{
  "num_attention_heads": 2,
  "num_key_value_heads": 2,
  "head_dim": 64,
  "hidden_act": "squared_relu",
  "norm": "rmsnorm",
  "rope_theta": 1020.0,
  "attn_scale": 0.22,
  "tie_word_embeddings": "early",
  "extras": ["some layers without attention", "local attention windows", "shifted keys", "gated attention", "value residuals", "hashed n-gram embeddings", "a smear gate", "an embedding shortcut", "learned residual scales", "capped logits"],
  "init": "trunc",
  "init_std_qkv": 0.0394,
  "optimizer": "adamw",
  "learning_rate": 0.00138,
  "weight_decay": 0.2,
  "doc_mask": true
}
Each number is 50 + 15 x the weight over its row's rms, rounded and kept within 0 to 99. Layers, rows and columns count from 0. The size before them is the row's rms in percent of the matrix's.

# layer 4 MLP down (transposed), 1280x320, rms 0.0736, rows 168-222, columns 128-191
102:49 47 26 68 28 52 56 52 64 66 52 38 52 67 27 56 73 65 58 35 53 47 51 43 58 40 36 71 36 40 64 49 32 88 34 54 47 38 75 99 41 42 42 37 33 55 58 39 57 61 49 22 29 52 44 32 40 40 56 83 65 49 38 28
088:39 17 75 36 35 59 53 44 19 29 50 48 44 45 52 62 42 33 49 54 55 30 66 42 64 58 63 34 57 69 25 25 71 33 67 65 51 45 52 40 66 58 35 75 49 64 49 55 36 59 42 53 59 51 05 45 39 72 36 56 33 70 48 67
108:84 48 63 62 56 25 63 67 44 83 63 55 45 57 63 59 69 33 15 52 43 45 41 58 43 62 78 53 54 34 14 21 24 65 49 72 61 30 76 47 77 41 74 34 53 23 69 81 50 36 46 65 66 77 39 42 50 52 55 44 53 54 56 67
096:49 51 59 67 38 37 35 39 45 43 46 52 65 62 58 64 32 41 38 58 41 59 55 25 33 36 29 52 65 77 66 62 55 66 47 52 44 44 58 32 56 44 54 41 49 46 59 50 66 45 58 38 62 59 43 36 49 35 45 59 56 34 31 69
101:48 42 51 51 23 57 46 74 46 66 64 46 50 42 46 56 75 61 62 38 28 27 46 63 46 46 65 22 23 47 37 51 36 54 57 57 66 44 48 51 49 09 46 61 22 54 48 62 55 75 49 67 56 75 27 44 29 68 38 28 36 70 78 44
104:53 17 61 78 57 85 77 44 59 63 64 67 68 48 49 25 22 57 70 31 29 60 51 24 53 32 48 62 61 47 46 61 07 56 44 52 67 75 65 50 29 60 60 29 85 68 55 64 79 48 61 47 58 46 58 36 51 45 48 47 50 54 55 47
097:55 63 51 44 47 39 45 54 63 53 61 40 55 51 13 64 52 66 25 35 51 42 55 64 51 55 55 29 68 34 51 76 59 48 25 66 60 57 71 53 54 56 30 35 66 66 52 55 39 54 42 55 52 33 70 66 64 53 75 55 41 24 60 48
108:53 53 54 40 30 27 66 23 53 48 35 39 29 91 69 63 49 57 49 49 20 27 57 47 29 53 46 61 36 42 72 43 25 45 36 86 74 50 40 50 67 63 34 49 60 50 41 37 38 51 33 52 41 54 44 57 45 33 30 28 53 64 70 40
099:59 72 81 50 51 69 55 57 63 65 65 53 72 38 35 45 85 60 63 58 47 56 35 32 57 65 51 58 84 66 43 60 50 58 51 73 58 67 62 62 45 62 65 49 53 44 48 51 76 46 59 71 65 44 63 67 49 33 31 36 75 57 44 46
096:66 36 69 61 39 49 04 44 68 37 47 67 51 38 60 52 45 67 52 60 68 67 36 55 80 45 45 64 53 37 63 44 37 83 28 19 34 26 58 53 28 44 29 39 25 51 42 51 85 68 72 57 36 58 23 33 58 32 54 45 72 50 63 58
111:63 61 60 65 37 50 43 43 71 39 45 63 60 41 57 69 53 48 68 52 43 54 34 66 29 61 47 60 47 44 65 78 56 58 46 41 44 56 55 59 67 67 41 49 58 45 35 43 54 57 52 54 88 46 59 99 33 64 50 43 74 67 80 41
099:45 54 50 41 59 53 57 24 58 59 45 26 52 49 71 65 51 42 60 46 51 56 75 20 51 32 48 57 53 46 24 77 39 33 32 40 46 41 37 53 57 65 30 53 60 59 52 85 71 42 31 33 26 17 58 63 67 41 58 52 65 83 60 40
105:63 57 69 69 51 24 54 53 53 68 35 11 66 59 49 52 65 58 62 45 45 56 55 71 77 24 53 45 70 38 47 67 67 43 50 57 84 70 36 43 71 49 65 42 52 73 52 48 58 61 49 56 54 31 52 43 41 52 52 20 58 36 51 58
099:45 40 56 39 53 49 35 51 66 61 26 47 41 49 20 43 69 70 88 40 49 51 49 33 34 68 43 43 55 56 46 47 56 67 42 69 23 28 62 54 29 57 43 56 53 38 50 44 54 42 31 45 67 31 48 55 52 41 00 45 59 48 46 36
101:44 30 52 53 64 64 44 60 56 46 77 40 31 44 74 26 57 35 53 68 49 58 40 14 70 48 47 49 70 90 22 58 63 58 36 43 68 58 47 64 42 42 45 66 44 46 47 63 59 56 73 51 39 36 48 33 49 36 55 51 26 40 42 45
107:51 63 50 47 82 43 33 57 38 55 40 52 64 50 59 40 49 57 26 49 40 65 94 30 53 60 57 29 73 92 33 77 49 39 46 37 58 36 55 42 51 27 64 72 27 53 76 22 69 99 25 35 32 30 47 50 75 33 60 50 63 46 29 35
109:49 36 70 53 61 11 58 48 56 35 37 53 45 61 58 58 49 41 25 50 49 96 58 88 28 23 30 44 51 62 77 64 42 40 75 89 77 58 57 37 58 61 80 51 64 49 59 65 43 39 47 43 53 60 71 42 70 74 49 45 33 25 51 48
101:53 51 36 60 42 80 75 56 66 38 50 51 47 37 68 46 78 61 34 56 50 47 46 51 53 30 23 45 33 49 47 56 43 57 34 33 65 40 73 67 57 39 47 63 78 52 35 43 76 23 52 54 57 28 40 34 78 37 51 64 57 40 18 29
099:39 66 33 64 41 44 74 43 65 58 62 52 55 54 65 69 57 39 30 45 37 46 43 54 36 47 45 40 83 51 72 82 52 61 54 30 51 62 38 54 23 45 74 79 47 34 46 54 64 37 28 64 36 44 64 44 77 70 29 51 29 42 40 63
106:39 61 66 37 68 61 42 47 53 35 43 55 34 69 56 75 63 67 33 38 86 53 44 34 44 19 55 64 61 26 49 33 59 21 49 46 35 52 43 62 53 35 49 76 72 65 46 57 39 69 52 55 55 56 41 52 49 53 34 41 47 40 70 46
106:46 35 51 81 25 55 55 56 49 72 72 65 26 30 58 70 71 53 33 54 39 58 54 50 31 64 39 61 58 52 68 42 64 30 52 64 61 29 55 67 73 66 68 36 17 37 60 26 84 53 48 27 48 54 72 39 60 62 54 37 46 57 37 46
090:40 47 66 63 33 49 21 59 65 58 59 64 41 44 71 36 66 39 52 71 43 69 42 43 54 54 44 65 58 56 16 56 58 58 47 44 62 46 42 70 61 60 57 62 64 47 59 49 53 25 58 57 67 58 60 61 54 43 39 37 67 45 40 67
085:40 61 49 15 93 41 58 60 40 75 39 41 40 56 63 84 79 53 50 54 65 45 32 33 42 37 45 55 41 57 20 59 47 44 57 46 72 75 51 34 37 64 31 46 27 38 60 18 45 56 55 47 71 68 63 38 38 68 46 55 56 87 43 54
095:35 52 64 50 61 59 59 65 33 41 54 41 45 77 18 48 77 43 22 77 08 43 63 56 56 31 39 71 42 47 44 56 31 56 39 55 48 41 72 32 42 53 47 36 28 48 54 58 53 86 45 63 32 49 57 39 36 53 52 24 49 73 53 43
105:46 54 51 35 61 52 54 54 39 42 47 45 60 40 67 63 65 38 53 16 40 47 40 45 67 71 57 53 90 90 55 65 61 58 61 34 47 45 40 72 46 50 43 73 44 59 39 41 58 66 50 72 57 62 52 55 91 51 38 38 60 54 32 35
107:46 57 44 32 65 54 22 51 43 52 51 53 59 43 57 35 67 43 55 55 73 45 26 41 45 69 39 29 65 54 73 53 74 73 59 53 27 41 61 23 47 53 70 67 51 34 53 46 28 95 64 38 48 48 85 53 51 77 35 71 81 61 18 38
100:34 70 34 45 62 73 78 32 57 45 47 65 53 45 55 54 60 59 55 38 88 67 48 48 35 80 34 51 46 36 57 22 28 33 63 62 41 27 51 46 45 75 46 52 53 32 32 52 51 42 49 46 49 49 58 41 40 50 57 62 56 39 59 29
110:40 63 35 60 62 55 71 47 51 51 66 09 42 55 51 26 50 33 53 62 57 47 73 53 56 53 43 65 59 52 43 29 40 46 53 67 43 63 53 39 26 38 35 61 55 49 67 41 67 24 54 43 34 08 33 54 32 62 39 34 42 38 72 51
105:51 56 48 39 52 47 55 63 66 56 67 65 60 90 59 42 51 57 51 30 69 71 31 67 42 46 45 88 77 62 28 48 62 62 29 64 52 58 29 61 69 49 44 62 37 13 59 43 53 12 55 27 60 45 73 38 56 45 18 56 53 71 64 73
093:72 64 40 47 38 56 56 52 57 69 60 29 33 49 56 58 46 71 44 57 19 32 51 47 63 84 37 53 54 55 31 48 23 51 79 75 66 36 27 51 47 34 49 55 39 27 54 82 77 28 59 53 56 54 58 38 53 56 24 62 45 60 21 67
097:24 77 61 49 47 81 13 42 68 58 41 44 53 55 55 23 32 77 25 64 61 53 31 37 59 33 62 69 47 42 39 60 50 19 40 59 35 48 52 58 31 39 43 40 59 38 12 53 42 28 58 56 55 41 45 47 60 47 71 59 40 52 49 22
108:85 25 40 54 57 67 69 60 61 34 65 46 66 55 54 35 69 40 66 25 35 18 70 59 52 44 32 78 63 61 49 17 39 16 55 78 72 70 61 12 68 39 35 64 82 59 51 29 35 81 51 68 57 78 65 65 51 27 54 41 24 52 44 44
106:54 35 30 54 49 22 73 54 58 36 18 65 40 31 51 30 63 66 36 57 28 39 33 53 40 65 74 48 81 48 57 35 40 69 62 52 67 36 37 38 30 64 64 42 39 50 56 51 65 33 43 77 47 53 33 66 49 50 48 51 29 45 36 46
104:46 49 58 30 54 51 59 33 47 69 38 44 76 39 70 56 49 71 57 66 55 73 34 52 31 66 59 38 67 29 40 32 24 70 44 35 64 52 49 51 40 43 46 52 73 34 24 70 46 81 72 71 53 52 82 47 44 54 76 53 56 19 79 34
101:44 40 76 54 49 87 44 63 52 53 65 28 28 67 41 51 61 60 44 60 59 27 39 52 44 55 26 36 71 99 15 42 44 40 17 48 44 38 46 95 27 32 42 43 63 34 52 62 48 45 79 77 40 48 59 30 44 59 54 43 41 47 83 58
110:49 41 28 64 55 45 56 34 56 90 76 42 67 53 49 50 72 50 48 51 44 61 34 65 78 40 32 33 68 48 61 65 59 38 72 61 30 60 51 20 30 46 48 61 29 43 36 69 38 54 57 58 22 43 59 55 51 67 83 47 56 13 57 56
100:56 54 41 47 40 39 45 37 56 53 53 55 85 64 25 49 62 38 46 64 39 72 38 74 72 33 20 50 75 50 33 52 67 26 69 67 26 64 41 36 09 44 38 29 56 48 50 38 49 45 77 30 52 64 62 62 28 44 57 45 38 41 56 55
106:63 25 50 66 46 42 52 48 71 70 56 20 51 71 58 40 57 72 80 11 60 37 20 29 43 40 39 76 54 44 45 62 46 61 51 52 55 45 35 37 62 94 44 36 50 73 51 38 46 45 71 48 63 41 89 53 54 64 41 28 44 54 30 46
103:49 17 47 17 33 55 45 40 63 59 77 40 58 63 54 55 59 65 19 55 78 41 16 21 54 35 52 70 52 88 51 45 53 59 41 30 38 43 43 65 56 50 31 55 34 50 42 41 64 34 76 58 31 57 59 52 84 57 50 43 45 34 31 57
100:55 42 31 62 44 16 77 48 52 34 55 73 17 60 56 60 67 59 19 58 28 29 36 24 43 27 38 45 38 50 36 40 69 39 29 33 33 54 63 50 73 62 35 40 44 25 43 23 42 70 69 40 40 72 31 56 45 37 40 40 44 21 66 20
102:60 50 32 48 48 44 46 60 58 63 40 57 55 67 66 64 50 68 52 68 59 55 35 35 54 38 49 39 76 57 62 48 75 57 66 44 42 50 59 47 57 32 61 65 33 42 37 50 74 42 54 50 49 35 55 59 47 80 27 65 78 47 29 50
093:57 50 63 47 46 61 39 30 61 34 35 40 47 57 60 87 27 33 41 76 53 46 58 39 32 45 23 87 63 63 57 63 71 59 36 70 36 33 55 33 61 39 27 55 41 44 53 54 78 52 38 41 55 50 58 61 52 43 43 64 53 49 38 43
096:59 44 55 71 49 59 66 47 61 68 45 58 44 31 68 75 54 41 68 34 59 25 51 71 82 62 35 46 70 12 49 26 57 17 42 24 75 62 56 51 37 42 33 62 56 52 44 43 31 75 21 47 61 69 75 45 31 74 49 46 69 44 44 68
104:57 39 61 54 46 48 68 38 53 41 59 28 63 44 41 54 76 96 35 40 44 72 48 48 53 26 48 53 58 40 60 53 27 80 42 49 38 44 37 70 34 49 42 58 56 30 50 44 58 43 35 76 58 55 43 72 68 50 10 71 51 47 60 40
039:52 52 35 44 65 13 58 48 52 26 51 24 54 61 84 50 30 62 44 51 49 29 46 72 30 35 19 43 51 48 69 51 47 20 75 76 56 56 46 54 57 40 62 86 47 32 50 38 44 34 82 50 45 50 27 32 53 62 35 53 52 69 31 50
109:54 61 35 85 59 58 46 61 53 07 42 50 54 62 53 67 59 38 59 35 50 63 13 44 40 68 56 45 80 46 69 55 56 88 71 48 54 21 76 33 64 55 35 60 53 51 48 38 36 57 86 43 51 27 50 53 55 37 44 51 19 78 44 34
091:49 49 43 78 42 54 49 34 49 37 61 23 47 59 56 28 62 60 73 41 36 62 36 26 22 44 45 53 55 99 48 62 49 50 30 38 33 37 46 56 55 27 54 68 58 40 53 53 40 52 50 63 49 30 45 66 50 51 48 74 65 24 51 37
107:60 59 58 54 35 57 38 64 31 59 36 21 46 54 58 46 42 51 71 35 39 38 79 41 47 64 24 52 59 54 37 36 73 94 35 36 54 28 39 49 57 59 41 37 38 40 50 49 63 31 48 21 71 32 53 54 44 39 36 29 30 30 55 36
108:09 49 68 57 42 49 53 63 51 56 58 41 61 43 72 69 42 54 65 45 55 41 37 49 45 45 51 60 53 30 65 44 54 68 43 47 65 35 32 54 54 46 22 63 36 30 35 46 50 34 39 45 56 37 51 84 60 47 57 54 47 41 81 39
093:34 46 58 47 67 58 47 06 33 51 48 45 66 42 25 51 40 63 33 55 63 51 60 80 45 36 49 49 36 68 34 51 44 64 43 57 46 46 59 50 54 43 26 43 54 76 52 60 48 64 35 45 35 48 30 63 36 50 39 45 91 46 60 42
091:47 64 58 64 66 44 62 52 48 41 52 54 68 25 30 51 37 47 37 76 64 58 63 42 40 39 51 51 71 65 70 65 55 72 47 69 31 45 74 60 73 16 61 37 48 30 81 43 63 60 44 43 43 45 58 49 50 40 36 57 57 43 40 00
112:44 39 48 47 38 11 44 41 20 44 28 60 39 39 90 55 76 44 55 44 51 80 28 54 32 59 57 26 51 36 40 52 43 34 74 49 60 21 46 37 59 34 43 49 15 40 50 30 63 71 57 20 48 68 49 49 44 66 43 47 67 62 37 32
103:46 59 44 55 57 19 56 52 29 57 37 50 70 31 66 46 47 48 63 46 37 52 50 38 69 52 55 38 58 65 41 37 64 41 40 37 70 63 49 22 47 63 44 49 50 53 59 55 30 26 72 53 65 90 38 60 70 29 35 36 39 59 65 73
106:77 51 66 42 73 67 49 45 68 38 57 55 49 50 44 33 39 53 46 50 52 33 46 63 44 54 46 36 32 65 57 51 99 80 46 29 58 68 54 46 48 28 60 45 44 49 56 76 20 70 65 51 57 39 44 45 76 48 47 58 45 69 40 70
105:48 40 54 47 47 51 29 55 57 64 70 68 72 48 72 47 54 60 25 53 50 57 47 37 38 41 21 59 25 26 32 19 38 51 40 70 40 41 65 28 37 61 39 15 58 48 36 52 45 60 58 49 53 33 27 49 47 75 45 61 42 52 30 47
# layer 4 MLP up, 1280x320, rms 0.079, rows 169-222, columns 128-191
086:66 41 57 47 50 42 62 33 40 48 36 20 52 40 16 44 64 58 59 85 38 46 62 43 70 26 57 31 48 59 57 59 59 37 53 40 38 38 63 62 36 52 47 50 61 59 70 37 21 42 25 32 43 44 59 41 65 48 57 71 56 36 20 43
104:65 57 43 40 36 53 56 34 06 70 53 50 70 88 66 68 58 29 27 36 41 50 34 41 54 60 60 50 40 46 38 30 52 50 72 67 66 31 59 39 28 65 50 63 43 43 34 49 52 45 43 50 59 71 45 60 48 46 47 30 64 45 64 77
093:72 46 43 33 58 43 51 77 56 36 45 44 63 43 48 49 49 79 63 67 39 55 48 54 47 44 47 42 13 67 71 51 31 41 61 66 57 63 40 49 59 33 69 57 38 65 75 99 43 52 59 81 50 42 47 55 47 75 55 23 48 68 36 72
100:58 55 32 62 34 39 43 80 36 25 17 50 53 52 52 47 56 46 48 74 51 55 72 56 36 61 76 38 32 54 54 46 45 47 56 74 57 43 49 50 51 42 50 44 51 61 38 82 26 40 19 68 68 55 44 15 48 43 55 51 45 53 62 59
107:37 26 21 48 61 23 74 49 49 60 52 75 64 45 35 63 32 35 85 67 45 64 39 38 54 34 38 34 41 37 71 65 20 61 42 62 57 84 56 67 44 54 65 51 85 39 59 67 69 56 50 55 42 52 36 17 60 44 56 19 69 58 51 40
098:47 44 45 36 55 64 38 52 52 69 41 22 70 77 57 50 80 41 43 64 76 10 36 47 50 60 49 52 33 70 48 58 42 56 33 52 64 68 38 52 57 47 40 63 48 57 53 37 37 53 69 61 61 38 23 47 40 57 48 47 65 56 53 76
112:49 51 17 50 53 39 62 47 67 48 68 66 47 41 55 44 70 57 73 48 48 69 18 78 57 70 64 32 48 34 56 30 50 17 49 53 59 48 39 85 66 41 44 49 56 61 84 68 35 39 50 58 46 62 54 34 64 50 42 54 45 45 39 60
100:60 32 69 52 77 40 78 32 69 61 32 69 49 64 22 57 57 69 57 55 46 64 38 76 44 51 73 19 59 58 46 49 57 56 73 63 42 47 29 30 29 34 38 65 51 62 79 66 51 24 41 27 48 60 75 35 49 54 54 45 39 38 59 29
097:62 61 61 60 53 34 62 34 60 27 33 87 46 57 52 43 72 32 83 60 21 36 38 59 46 60 39 39 74 30 52 48 70 67 43 46 56 46 31 39 59 43 73 54 48 59 35 52 58 50 27 39 74 59 54 71 40 39 45 33 19 69 55 41
109:61 35 47 54 40 22 70 48 45 52 57 43 58 47 46 45 65 55 44 54 49 51 65 88 42 68 52 25 52 32 57 78 51 27 49 65 39 69 68 68 50 52 60 60 40 66 36 32 54 37 45 51 61 23 57 73 65 51 68 26 66 73 91 49
097:51 61 61 30 60 54 44 75 52 51 18 73 45 52 83 53 40 53 30 76 57 30 42 72 44 66 50 33 39 44 28 41 23 26 53 71 70 57 26 56 65 57 63 75 51 38 52 52 44 58 31 68 39 14 18 37 17 42 56 50 60 77 52 51
102:43 26 67 43 55 45 55 32 27 63 66 40 47 70 32 74 59 69 52 58 40 51 49 59 59 31 59 66 42 54 53 52 49 49 43 36 36 54 51 59 48 29 72 60 56 56 66 45 63 22 60 32 41 48 30 66 64 36 76 38 46 53 78 65
097:42 60 40 39 45 46 58 63 49 65 62 31 55 69 48 56 55 50 49 42 41 60 13 55 62 30 39 52 55 54 46 42 45 30 52 29 69 68 23 47 65 53 47 72 51 68 45 59 34 40 45 58 68 44 52 47 52 60 69 57 16 26 48 45
096:37 48 22 43 51 40 45 41 64 52 39 66 39 49 55 60 45 68 60 50 39 37 62 68 31 45 76 15 39 55 67 59 39 55 41 42 47 47 56 57 59 37 54 99 30 71 56 27 60 58 39 23 53 14 45 63 61 43 66 54 51 26 48 47
104:52 57 35 51 46 34 41 47 58 61 57 37 29 47 75 25 54 59 58 79 66 65 38 44 57 95 93 34 55 70 56 47 73 50 45 46 57 85 42 76 56 53 49 55 89 37 38 65 35 42 44 65 92 61 43 41 51 29 56 59 54 36 99 50
106:37 68 67 39 66 12 58 61 30 43 43 52 50 50 47 77 54 71 53 96 43 58 47 72 53 49 37 21 54 03 67 72 37 44 92 59 37 45 57 77 22 58 64 74 44 53 36 53 49 53 59 43 50 51 65 36 45 53 27 35 36 58 64 39
100:57 56 51 45 45 55 63 36 80 47 23 47 50 41 62 75 43 75 64 68 17 43 64 67 50 56 38 46 27 62 45 40 53 62 50 38 43 59 43 60 69 40 40 58 86 52 28 52 44 25 43 45 62 56 12 48 82 35 48 33 67 53 30 39
098:54 47 41 55 47 59 33 44 62 36 52 53 76 56 59 40 72 24 50 35 72 60 54 59 47 45 67 57 30 49 56 45 41 20 66 47 54 29 32 56 53 61 65 60 49 71 61 44 33 40 17 31 58 20 71 27 28 33 91 41 49 38 34 74
102:39 47 15 73 60 28 62 58 65 73 35 44 55 69 77 40 57 68 53 69 38 56 35 36 44 41 68 45 21 56 61 61 50 35 70 17 40 62 39 53 75 52 49 76 46 33 70 76 60 62 52 45 70 37 59 57 24 49 36 19 23 66 63 22
102:58 49 20 29 25 40 88 45 46 67 69 57 32 39 55 38 76 40 77 46 44 70 71 56 42 33 54 54 63 59 67 46 56 31 69 54 54 47 47 56 43 48 69 56 34 39 64 58 55 40 39 55 54 62 42 37 64 61 60 14 53 80 62 53
090:64 66 46 42 51 23 36 70 32 44 28 63 54 43 40 68 66 38 48 57 63 39 49 57 41 42 36 32 61 36 41 38 42 48 58 46 84 51 43 46 70 92 49 86 36 34 40 49 51 56 39 49 51 71 55 43 56 24 56 47 26 64 32 57
097:43 54 51 66 41 63 51 49 64 19 44 74 61 62 31 33 56 40 58 75 46 49 66 68 44 50 81 43 44 07 89 38 52 40 36 60 35 42 47 70 55 27 58 39 41 42 86 59 54 47 41 45 40 43 41 41 53 34 81 37 32 44 19 37
096:25 43 22 33 45 39 48 60 34 46 18 51 48 52 64 53 54 35 54 75 62 76 74 52 49 50 71 51 67 39 66 62 43 40 77 67 57 22 39 59 61 46 80 56 84 27 64 31 55 58 45 52 39 57 61 61 63 63 45 51 24 46 00 34
102:42 35 39 55 69 62 49 53 24 53 49 24 52 55 52 63 81 70 41 32 69 49 48 69 55 57 74 21 34 63 43 50 39 70 56 50 61 49 48 63 70 61 63 45 38 51 43 53 48 55 60 57 53 33 77 46 47 55 49 50 62 44 66 70
102:47 43 67 62 68 38 50 65 30 48 28 31 48 55 52 73 65 47 64 50 37 56 88 71 59 38 57 47 48 55 56 64 59 65 58 34 47 65 42 34 44 57 53 56 49 15 60 26 26 49 66 70 58 29 49 46 78 26 82 57 48 44 61 68
096:65 30 72 43 63 54 41 73 55 54 51 55 40 74 49 69 72 53 84 67 41 55 58 66 31 71 50 64 55 64 65 48 43 52 44 85 39 55 43 33 44 67 51 37 56 31 63 41 54 46 52 26 78 56 49 46 49 24 55 51 48 38 62 62
107:44 42 67 25 75 46 60 65 32 40 62 54 40 57 69 43 66 74 54 75 40 60 48 39 70 60 56 49 25 63 51 45 55 16 89 63 52 51 64 62 31 66 49 44 31 35 60 55 51 39 45 32 64 43 30 47 66 46 47 35 41 32 37 69
107:41 66 70 49 75 49 71 75 43 70 62 50 48 71 54 55 59 13 80 58 44 33 55 50 46 43 73 72 31 76 53 55 50 61 43 61 51 53 31 60 68 51 44 57 58 35 79 33 54 23 60 49 68 46 54 33 37 29 46 51 39 53 63 59
093:31 67 02 28 74 54 36 42 19 35 33 63 14 81 47 41 68 52 72 57 49 59 42 59 36 54 54 22 75 56 82 61 43 51 36 66 62 71 42 58 60 65 71 38 58 67 58 39 26 55 45 39 48 48 43 59 38 50 61 42 49 75 40 47
100:57 61 46 25 60 53 71 17 34 70 37 70 11 76 53 42 67 43 57 60 38 55 57 59 53 40 50 33 22 39 52 65 26 69 58 78 37 66 44 59 47 45 47 50 45 44 62 76 56 37 21 77 59 45 61 39 34 32 68 42 54 52 44 52
108:66 32 12 44 60 52 67 99 55 40 67 63 43 63 62 49 75 12 64 41 54 31 58 70 73 68 54 45 05 55 57 47 60 48 61 62 78 58 41 47 45 22 68 50 62 57 44 35 14 56 15 48 73 65 61 49 40 33 49 47 36 37 49 45
107:48 42 47 28 56 56 45 35 55 44 54 29 50 55 22 42 41 55 48 56 23 62 49 74 70 71 45 52 57 40 46 60 46 30 43 58 64 64 46 32 41 45 62 61 45 31 41 81 73 42 24 48 48 42 11 36 51 39 31 65 40 64 65 44
102:58 31 48 54 59 47 74 62 49 76 19 43 57 47 51 63 58 12 59 67 55 30 29 66 31 37 56 38 51 43 61 72 49 48 37 40 47 62 59 60 76 30 59 68 58 60 34 73 43 44 76 15 57 00 68 55 60 17 48 26 34 28 37 52
097:47 55 58 74 60 13 51 60 54 52 63 39 50 45 24 62 40 25 49 58 17 58 71 74 45 35 62 39 22 55 63 48 77 35 31 44 74 43 58 56 53 42 48 84 24 45 50 51 66 41 33 32 86 25 49 39 55 58 24 62 27 42 73 60
110:38 42 41 71 99 51 35 46 43 15 31 60 64 42 60 49 92 60 59 47 62 40 40 64 63 46 37 32 69 56 43 75 56 30 49 52 61 39 34 45 31 40 64 60 67 58 65 51 31 32 46 48 29 54 53 48 53 65 67 30 49 42 43 65
096:51 53 22 13 51 53 46 55 46 61 79 59 57 67 56 45 57 56 82 60 77 41 41 53 71 37 41 23 59 55 62 55 51 45 61 67 66 67 70 57 50 77 40 58 59 50 39 49 41 55 53 88 58 46 32 22 35 68 70 58 59 55 57 47
111:42 44 45 49 41 55 72 50 29 52 55 75 37 50 51 80 33 35 59 56 45 22 55 69 46 55 39 68 56 41 73 69 61 41 77 62 55 45 31 76 49 84 19 58 75 73 67 37 51 40 47 29 57 38 69 10 45 44 56 28 66 67 51 20
103:17 37 34 44 58 44 64 60 21 45 53 38 32 64 46 58 54 62 48 78 51 36 39 42 39 80 33 32 43 72 62 74 42 23 50 79 95 41 27 51 57 46 71 47 45 55 50 55 22 47 40 45 39 49 85 39 47 46 48 54 52 49 44 30
098:44 32 34 52 49 38 87 47 45 49 00 56 44 38 40 73 74 64 32 48 46 36 48 71 41 48 70 32 32 60 47 52 53 35 49 49 41 54 50 41 79 50 61 50 37 26 46 51 60 66 49 31 44 43 59 31 20 02 60 25 48 54 50 35
099:44 46 26 41 50 35 62 69 14 80 54 51 45 91 56 69 38 85 64 53 48 56 50 61 36 54 64 36 48 53 57 53 57 45 58 55 47 60 55 54 54 18 76 51 32 51 48 79 59 61 24 44 42 43 60 52 43 55 56 47 78 33 53 19
089:69 51 63 55 49 61 53 43 47 31 22 36 23 64 43 51 49 58 59 68 25 41 70 53 52 42 52 50 38 65 75 48 37 49 36 51 47 60 62 65 76 31 48 41 18 88 43 41 57 41 53 78 45 44 38 48 56 31 51 25 52 68 59 62
095:58 43 51 42 44 47 64 81 21 70 51 70 24 52 68 61 49 38 49 51 35 56 47 55 49 32 32 38 55 15 56 59 67 45 43 40 51 47 38 65 53 23 62 55 47 65 44 73 28 62 39 56 50 37 72 25 34 64 47 57 46 74 67 54
098:56 36 36 32 72 46 44 33 47 17 47 46 73 66 53 68 79 55 45 51 41 37 56 51 52 53 45 53 64 46 54 49 40 60 56 72 51 53 33 45 34 48 46 55 50 22 60 55 43 29 50 25 66 35 32 51 54 35 44 51 64 42 64 49
047:38 52 46 44 74 38 74 56 37 62 62 54 29 35 46 28 53 35 95 88 54 57 55 56 50 57 75 47 46 58 83 47 48 35 67 52 63 48 36 35 52 45 54 63 54 41 56 68 39 33 48 52 88 23 57 39 48 34 76 16 50 48 53 39
115:28 38 48 47 79 38 68 46 32 43 61 49 44 87 63 40 89 52 83 77 31 57 58 15 82 22 66 37 51 53 73 50 54 38 41 33 45 53 38 56 47 39 33 86 49 43 60 44 57 43 42 31 42 43 38 58 44 38 93 18 50 33 48 49
111:60 68 42 57 36 23 74 69 30 37 43 43 34 64 31 46 50 35 45 68 71 33 57 65 41 40 44 17 57 58 72 36 35 30 82 77 83 39 18 50 49 50 84 42 71 50 52 66 41 65 63 35 53 48 63 40 73 12 64 28 26 41 56 67
107:41 37 80 46 65 36 58 44 47 24 67 37 36 66 42 33 56 63 62 63 64 43 68 49 64 69 60 59 45 49 62 63 54 47 75 74 67 37 42 62 40 70 70 53 31 21 44 36 69 19 48 41 38 39 60 33 57 59 36 13 62 17 70 37
111:39 63 67 31 48 13 65 57 27 52 37 69 43 53 39 76 60 42 36 37 33 49 71 50 57 55 76 58 50 38 71 50 44 53 66 79 39 87 48 60 46 38 96 51 62 64 74 56 49 24 58 28 74 33 54 14 59 44 53 24 33 40 34 28
088:25 28 70 34 75 51 41 43 49 23 41 26 47 59 60 56 71 32 53 57 39 44 50 47 54 53 50 59 49 57 34 61 29 45 42 58 43 47 45 37 58 44 68 88 30 25 29 63 69 55 49 44 45 60 73 52 31 42 45 51 51 48 31 58
084:53 57 52 34 92 40 66 42 43 42 44 42 65 48 92 71 68 74 85 67 57 33 64 71 47 57 54 39 23 32 47 49 52 45 32 60 38 71 30 44 50 58 54 52 33 48 64 56 39 73 56 39 65 38 30 44 49 41 48 69 67 71 50 57
112:63 43 54 56 42 20 58 61 35 50 46 62 28 57 26 49 46 53 50 91 49 72 43 40 27 76 93 31 38 24 41 22 44 37 55 62 33 28 55 65 72 43 37 48 46 59 71 28 28 37 65 40 44 44 60 57 23 51 69 60 48 61 53 54
104:47 23 50 51 40 37 65 58 38 59 48 57 36 88 58 45 53 64 61 50 48 23 41 29 72 43 68 05 35 70 54 50 51 49 35 77 51 57 26 47 51 59 43 73 53 53 32 54 20 49 49 56 31 61 63 50 32 43 49 37 65 68 73 36
110:73 32 50 46 46 61 47 56 49 65 38 71 53 76 53 48 55 41 61 89 38 37 65 59 45 40 80 38 37 71 29 39 29 54 42 48 40 43 24 59 53 36 51 51 33 35 34 52 34 38 29 63 68 47 69 31 68 24 42 23 56 63 44 58
103:46 34 56 61 60 33 48 60 52 69 68 52 69 25 46 55 58 64 51 60 22 65 77 56 30 72 60 44 34 53 46 29 55 65 52 55 50 72 68 30 62 50 60 47 67 60 72 50 63 47 39 44 69 22 51 47 29 54 66 54 53 49 61 47